config = dict(
    n_layer=8,
    vocab_size=2048,
    rope_fraction=0.5,
    tie_embeddings='early',
    beta1=0.9,
    lr_head=0.0132,
    final_lr_fraction=0.1,
    batch_tokens=[8192, 16384, 24576],
    steps=6370,
)
Each number is 128 + 24 x the weight over its row's rms, rounded and kept within 0 to 255. Layers, rows and columns count from 0. Numbers have three digits each. The size before them is the row's rms in percent of the matrix's.

# layer 2 MLP up, 256x96, rms 0.207, rows 184-217, columns 0-95
114:115139148119146109119130143090110105138145106130154102132149130125129149110119122140112194109128086113162107161121119095192132155100115105105121088120125142104133129107138117185136141155136152108117130141155140140121132130112111119117146136158112131131153124098187098092171095077177077126
113:134120144130118167144150129191121132124137134138123127165095163116113108166127103142151097126138120155154136115124161107141094132124129086085139140155119144091089148118075090154124100143122134094100083136084180148160151146120082123146119110145128087127130136112105097121146143153099162120
094:149147133160114155128133108166136113112140103106123072070139156146091118116123121122101175081138125147163124115116147110149139136145118097103162139144130119147102131137112082145120109130104151189103154115115120139115171078098145106169141120140152108127131103128108154103153091178110130140
095:118115115129126115158152123126131163134096137127164100122122130045139120148150148088093138102168124124128123157168150086144083150130164078136134125136111171150126122099178135096136108116117133105110146140087138129133108149116106137080131111144111130078104170126106131133172134152127133114
107:124139104099109144152128116136107129157167107146129142123104131161116113100148148125146176157103181120155120151130101134099167073096125125140125109135110139118139173148138110162122133088080134109105140153083205147128116128077139090121138148139139089152136138120168123137134120137104116143
073:182152060106113138120103114146160098111149138127097093116109101076135141093118162094126133151113125133137107129137166186132139145119123146150157186129138139133118143121131127090103132136122180125159099129098122167145154132086108131141092128132132129146138133131088164120142102111103097137
102:134138162152119120150161171176134133193088087163126109091137128108112123176150112113067122096133135131152129103083104139137125144112133140155116155122151105126120186083099095114127128112146099118145149114089135118149116112122129137121142132143143148174156112118143107105102129089137142123
079:121114120156140107139105144163144122140123110120148103139173141112132097103139109115113155155113139111165113127115145110168127140169092147143103134124072163113154113134099111123121125111145118096093167160131087169071125113157097137186119152141101132113115150120111148117144071099106153095
112:185142118073139142101136137127140124133186088146083114101145145104112088134157140145095103132147131143137117123151144121138123110088114145114101144097139143107070145130144138081141151140122174134129118094124169122131138113167114142127185116168134134147096119161166147140128119123127087139
093:180130133104079116118107110142153080117121119133113113130143149157100157138129127098153098146123118105142103145095162140137099166147088170121130106135130084165123143116128139168112100085151135103141178110107128174140109098087117124138146173150141115159122133105110112147088115119153148101
099:129144083097121146136154120152119167151133154136128118106145138094112094123128130129126164125115160137152112119094106148090117114137162134129155130091096131097120107147160161124130131153107120094187090148102169127160157150138140121131128105139132115131090108124102070124196121106104131184
105:095100160082140125106187130155144110119108079179118134107168157098144093137125096116130110120134112113171158119132109137122158116129121120125144130110096122133094143141123128119141142138134153154160162110153166080141093089125115105128165181126082125103120163115160101122147113105123119146
101:165082155107160124105133118154195086123131124144145135112096111100115103139112097167150106105123107144167117120102135147131136108125159119136120164111141124138118122179104132139118136180130157115127088136075167108132110127128129107138121161137168116119075168116123186112133155113116123130
101:097101117072151074118107162137125111161147159104137119175142151128141109114124109082094128175081108151144121096145156129102103138135106115129134154128131125139162141154134135136118082146126180159167130145087104151120144121145133135115148107151153121101064127140130097099128133113124135102
092:162112126157090143129103144151142102170140114118140102121130108145123151122147090124105112110110098170092107140139186121105153163094157142140134124137149116129178108142099089135148142092161130170103116119063147141115125086111111137104131120132145113147138146144118172126173118100088148145
095:104082128126095113197136132135136156136116121143093130111065107164091125105151160186112123100130145144164127112077138141124130106171134130158159141106156144115132125139128080129133140082121141116118079129160133156126138112165115133139125139178147106171112137126146137121107133141145138109
103:167133171135115122105096097139111081117122081122088098123166109115121151138126144112117126122126097134152117156101150152105058161156139128143162112128143106108152122065131113130166144110141145158113132137103125154114164142145104137135149125160132131147145135103146123066123183121124138162
088:090142103136132113140157149155133086159134167155115152144092116107089151140141114115093121136083115118102155121131137178145119071148146178123132135105138137144115118137097152126108141102113134115166171110141159129121151116105137188104101116173107095146119118117085106139145123108164161125
082:130097135159085148157127128135139145119159068112141110129141133119147131119150111126068117148087149150084113161135179109130096148115177114108144164126110108107135121120112131147118108116123143173117120133096106157091146103166111137103124146118127114137087172132132201115144136156116146129
116:151152139124168129115141138140150103111114116144140120171160130113158127150159093120167170083074116097122125100151113123148085155129131131134120138146121129129114115087089142166154086102155119139127109097134123138113098117115165145151115196139133132083116112103126152150079094111114102147
093:192128131142129159112143095151133098126132123102137148145123136117094142090097122133112151129100166154162146150146141134134113125121122119114125140112130122074137125072119131104109051178152127148153162091107149101133103161148101153089111127160145092127147139118104110150138126096095124159
097:090155148111131137151146131120121138121144138139164072127154104107125114069136170094137103154121096129130154098156110140132154164162140129088153149134129111133118121055118130156109135100130173152152114115127116126123144078118165113152151108136146127111151140110105085071126153140119145100
100:125105098110120105113134151143141149122131150123117163139131110138116127151092134161120094114142145134093130166114103064167138113173116122154124112110126108131142116123093132116149086135143129107136117155143152158114108142096127129193121201158128143137084148079160132098127085126151112093
088:145178153139107118125120140098146144171120103139145127131131094143177127105146142146089103104118150111135144125106082110134154180131128156098136156090133173124138155117052094108120133144143131108168148118144094096120130122127144065127172142137132145126113166117106123148144132115110139153
103:126131092144155111108126139142126097151141097138132142091168114110107157152133138122138178107108111117122136108138124141124120145089166113084120153110149120122099161101133095157124108173121178148095167079141153084121101090134169130111128093157143123142165123113101129165172144094116142127
105:132145119099056133111139130144125134114133103108144125162149096111113148160151121171124071109119157139151132109134099131145109145107135127135157171139120147153120115134131096149129144105134078127151131125136149111111136056119121184111153175156137072103116173111143119157104139133108139143
107:135146119107150165128144126120136105146180134110126102108146117113122144140130117095072127114129146149123110100104140139099136127078157104144112143113108156165112132081133159101170130187152152130131142088108142121086124113134118093102185134181127059145111114140139138113126152147141140136
094:117093151113097193142134142145161122137166078138106108137111139166137126113133113143142122128131150098124118162098140125117091148116116120125164148142140121135142154099097111118126148114082135162123085130085143126079163096137117115190146154124162132143105124112128175139117150143101074122
093:146155110141079124141099129118115138106156090138097140112125164138100166107133154127090121102132128138147145109135113144122129126129125141138163117151149114143143146114149178104123119120171075139112151095080156172086108109148115102139169144178130160114065159138122157111157113144145111145
104:140112114125134154135114140145143099107114099170100146155167117130078135105139122101147110131121121113142134160118145119144101117084113137165129089145130142141132176117119128122105100095131108102133099114078121082162180099142153102101184149121118151147155150134114156096098126125131124196
108:132144145092115143137113138166096081123150109105151146097173108111108159165132147124153148114116114123140116127169133098098120120109123139098105160135115133103094161129146116111121122108121116156117126116098177152159069114161116109092165178135138150167118155096118134112124165102102107171
098:141097174097173169098122105113127065141135086118146102148133145104143149134148105134150131092123130108119112151127090093153111159137130138097118142122100100167105125119145183131163134121120150172110079113117108130086119103130152125128154143163149137146143131117139140085157124160140120087
090:103125132112137124116103141147134130156138176134113101116126101097148147082127161109185102143119090125118129105118127136117158131145111145090163158137126126132161152175150167164118123130111163122163121121097123132133132093090153150123132142128131075084107160082105092113177112114120174119
101:141123123131100156148095119124128116120138092112153141110123128151124124137118125122162163114135125116155126127131112140186099105180104135116140142139123146080128136128087114117110129149124127155144143163057118161135146083090127127075158109160165122149122165159071156139094159156129144100
# layer 2 MLP down (transposed), 256x96, rms 0.187, rows 184-217, columns 0-95
111:137120128151142122131141123183138111166118104119137120151142143127136093104132095106121107165129097137107096123133125097110166109163117123120115126067123130125139140124108126159140133136130149127100169133089113161092097162115076127151138162086099126115150155168135092205153139115146093124
107:115132108096126125140124134140104151116131104111066144125087136148142098127126112119125120151140174115130112143128090128140146143179107166144112140127164144123121081136106176129150139164173135157087160149134114143105090136121147152096110174121119156105100128149118128134078097085125089165
098:134141126125112119090164109140111157148114084133128136141174139170138118105125094098094113153185087110137107127156139156134132126098114109148113129143116145160100098156090097141142132131182119118113112110110103161105149114130094094163145137079155153111176110146123162136138122175122155126
097:113119097129127111102130155110120130176158131172080125087175141147119112147114133153170112124152142145098122143122116143135106145124172164127072132106151166074161090142073157125120100088116124134128106107147086127106108098135144113138151143102131162114142154136130125177132125149139125124
105:111124111090137119143097116116132112142088127145121114204125092157155058118162128133111150198110113158157131122133099087134135116123114122157107155122126116134149129130139146136129138103079102116142122137103129156113111104129101163134143140135128098135152120138139099158096152170174134167
077:117101112131120137091098122136125128112082122128134099135152142133137135112188138083111103142126083101116187151164151128137099140147088171137148165142106122139153136142174103144127067145077110117126159156165121117115098135148102121094148155103152116128133144182122131110124136136140134133
095:120179151167098108115123160137100067146110110137108100152135100125161073152154126114136111104127146151124122157097154114184110141111142132137145137140152089134131072098103143126090091141113113135120131135129094147113158166135101159128113142120073108144134121130155145141174154127144139113
089:114103111069127155094104161128106149135140129132147106124138102091108119151109095179111152130167116126151085151127144143132097129127098135089194142144093201118145147122118156122136144156159115117128169140117132109147123139095126152125111136162141146116089118106140075140150112138137111123
112:101118097115132099121140168142141197087171145165109122121112136134162118099132084124142142139170107110149136129146136129165110078160120149093154096150105120125132137136160135118159167113072122128075094095116130114147108123130123142132189134132117154134102118101144114155135122108152127126
097:111124097158149140134156155151152121128127149109114140131135143124133125131086056161128142109168105107109145161125171127109125119091146136098083120116144106137154163131117133115165163145116117145084102124080131162127096099131142138156131071083130139089116142137113153189119138146127120128
097:108122111148085158100121138126147110134095180141138117142194148141125107086141121091145119135145146119180078122143087131139099073108144126118099111147128140126132101135113114155129154113117138099130116146115145129118106113169131136100137193070120132159139122166144110165124099128138158128
102:102142139150121141151111105143112154111145154127152081118149125120130114144144105157114146159198098129099139151131176148155087102119123114138126155147106127126149168115178137141133119104113092087097076132135116119117094147108099161140148126105095163152127092154135125107145088140138096089
100:106101128164122131177129152126147131111138111109099160161158125137156096114118183131136104148118161097105108136107121098135142133164098143149122096101131096071139165110090138143153146103162142135138164125163171154149147137092152098116086080117116131118128106114127095169115124123117099130
097:147159121130125145130087128128121103117106134149170135080123122169099088171116112165124139143135118108172121179137117147104110153142138143148144157114115147115163092099117141164076124113110111141158147105134109134128148132139137132143161121100065160093107125092129172125091091111119095137
097:100101126094145143127133136155151138104107154132161107121117102077165119094145107110127133178106121167108151154164144125150078064141173135158153143118137130146141146125147120138127109115104076113107130110176140137099152114132065146107120106129144120139114130111140082121095119143147148146
100:144153167113161158120109150131122109118076129160088101143129117155122148121138074080102130178150133100143143145162120156148114168130119123127136107112101143126179136154125171130096123137133109119168127111048097122115148155097101140149099152126100118136130135112113144103134103147127147142
104:159098138145165107141143126137118126111105125098126116144142104075152146116179143101133102146178078140134095095106118107135096156123156129145120122103142123118170074113148113121130127123124150151096139147123126142135094120152067112144126131123152151173168101105135128123146170129084163161
087:144118140175089108068081116102123133158109163157126105109133172131106143152131108140100119131165117140108149131144092136122092118178121065166135136137147122154138117111118163112092159153101142126129146142129094127149144105173100128129170123096113122121142155147150164117131145110113103101
082:073138159146118123169121126158134172156116160154126153132123112113123133121134097137179129153122105135148148156126133143121099125149106148127113107114110114117154154138115121119115110083117124132090112101166124117092060161094079159127142099076098178109135104094140098135108145146120141141
106:145149117162165093153093139112104127122155168133124113146121108085082135141099132145117116097092149127091169118134164086120122172120160103120101116148144114119157143154105135093133125146097146150120160135097127162127123081134158164140108131126201097089134161141118118119147119118134124104
093:161138119147107155091136081162120090123142121086129109179121147108101132120107136134160154170140142191149121126171086121099138104159140117128145085126124121077136146122146126113124098146116153110129150116136120083144113171146106142136101144137109109098144073098170137158120127117141124131
098:127129158114115119155082121092131095086118136155153063137096120132120148104155144144133116115148069120135158132160148109152137150122146133152137153128133084119113090169110125159147169137136123127155152124155076104144125150133125078156099131070150140137126121149147145108080134116121123152
099:101123114148124125130121129147152118161087169129138104134151105164116084137129130065129152164103124142113136076160159159127115136066157128114128111141156126172088132112132095134142115147069118148111128115104130106160167120135194151101101107108121112128143123135104123158119135121138146153
096:101153156141125106123111174099121128136109105164142119100128076123155150096118134119117110134155190100115141118120094112120122157144154107120143135102142171121134155154104099122127131132148121093106192106162085087131121155130122111161156122160124153140086102091114149159138133154107162102
097:181167105149155111125081109120150118140139080116164111138161112090066117134114140111177118127106125143157119118116132123133083117112134113106131149070154156122128128156115129150138074100130146133112156103128106105138137131104100149139149131110142179153181133138148154098128122138156102122
105:115144167120112117130145141153124127120152144178142133122136119102131111147053136150075125140153129158142157111118144134086117130164095096129084133137137089142080153131081157116153126148144111095141147098108117142116150173121144146138144115099090123086120142126178137127178124108121107115
104:106123115173140100117118137123157138160145199158106117090120146143110164097108117128111149140137170117166117102097142129133113125111182102126118086089152142113137150146116124132150130146143126160122117122120170100068105100115112100111165172122138176105137133124118149132111123094144091137
097:137152118124109130175104120126156127138125161147098154147126110107104154116111120105169130122173085121101144171118140133127144186105142125116095105101173100138141132167093101127082144111175117132086108160148140120119124145113141107151066112113109146139151108149112125170112149119124083132
102:115130113154141123134141164138130119128148153128083117094111138108091143093127163119101113130177125116123124116116116130163068122138176124163154117133118163149166153109165148151130165080148102102098155103127129122108118137168099085135121115187123168099109127090126114117108111135144095114
100:108133106148168120097106124111149177082153172118121133112132051097126116130130156107155135109107127137116151127143142092125108140112130129085146105135116145111150088095127118116124116128132147142110139155155127135154136117125134069134113134101173139118143066124113129190152156159124162152
101:113169116118116099151114123082130115134166142150142118123136129105127129124141183135152129098117125123150142138142142101155109097115134115151108171159128132146152127098130141145085133086114121115111144100124122164146079131132143169125167102098117120177133126076180106072139169139135081147
099:149159124119123131162131086116090125147124148145150126133148124155125168111136118152118139136144111119073073172112103134129109129137182130118118107106118106135099151137142124132148112103141052132108119130137096129115118116100141105147146134104145181169146154100101181131115144099155183117
091:158126166150094139124101125122133119115100164161166120119103132161104162134092176123144131114138132119173128188144098101122124154140179133137120118092141108090123131107123142139087125123102097167152150123129104153137117142102107146115156129061093153135151153123123133096085131138124088128
099:106090083131119109124121108120097138116138128129171126128144112147127120167134124125162156145174128126120118072149091143164116099133161131060086102138155130105132120143088151183104165128122139120109116150137122111159131147115106146134139080146132108174097150131102110141115129165116175121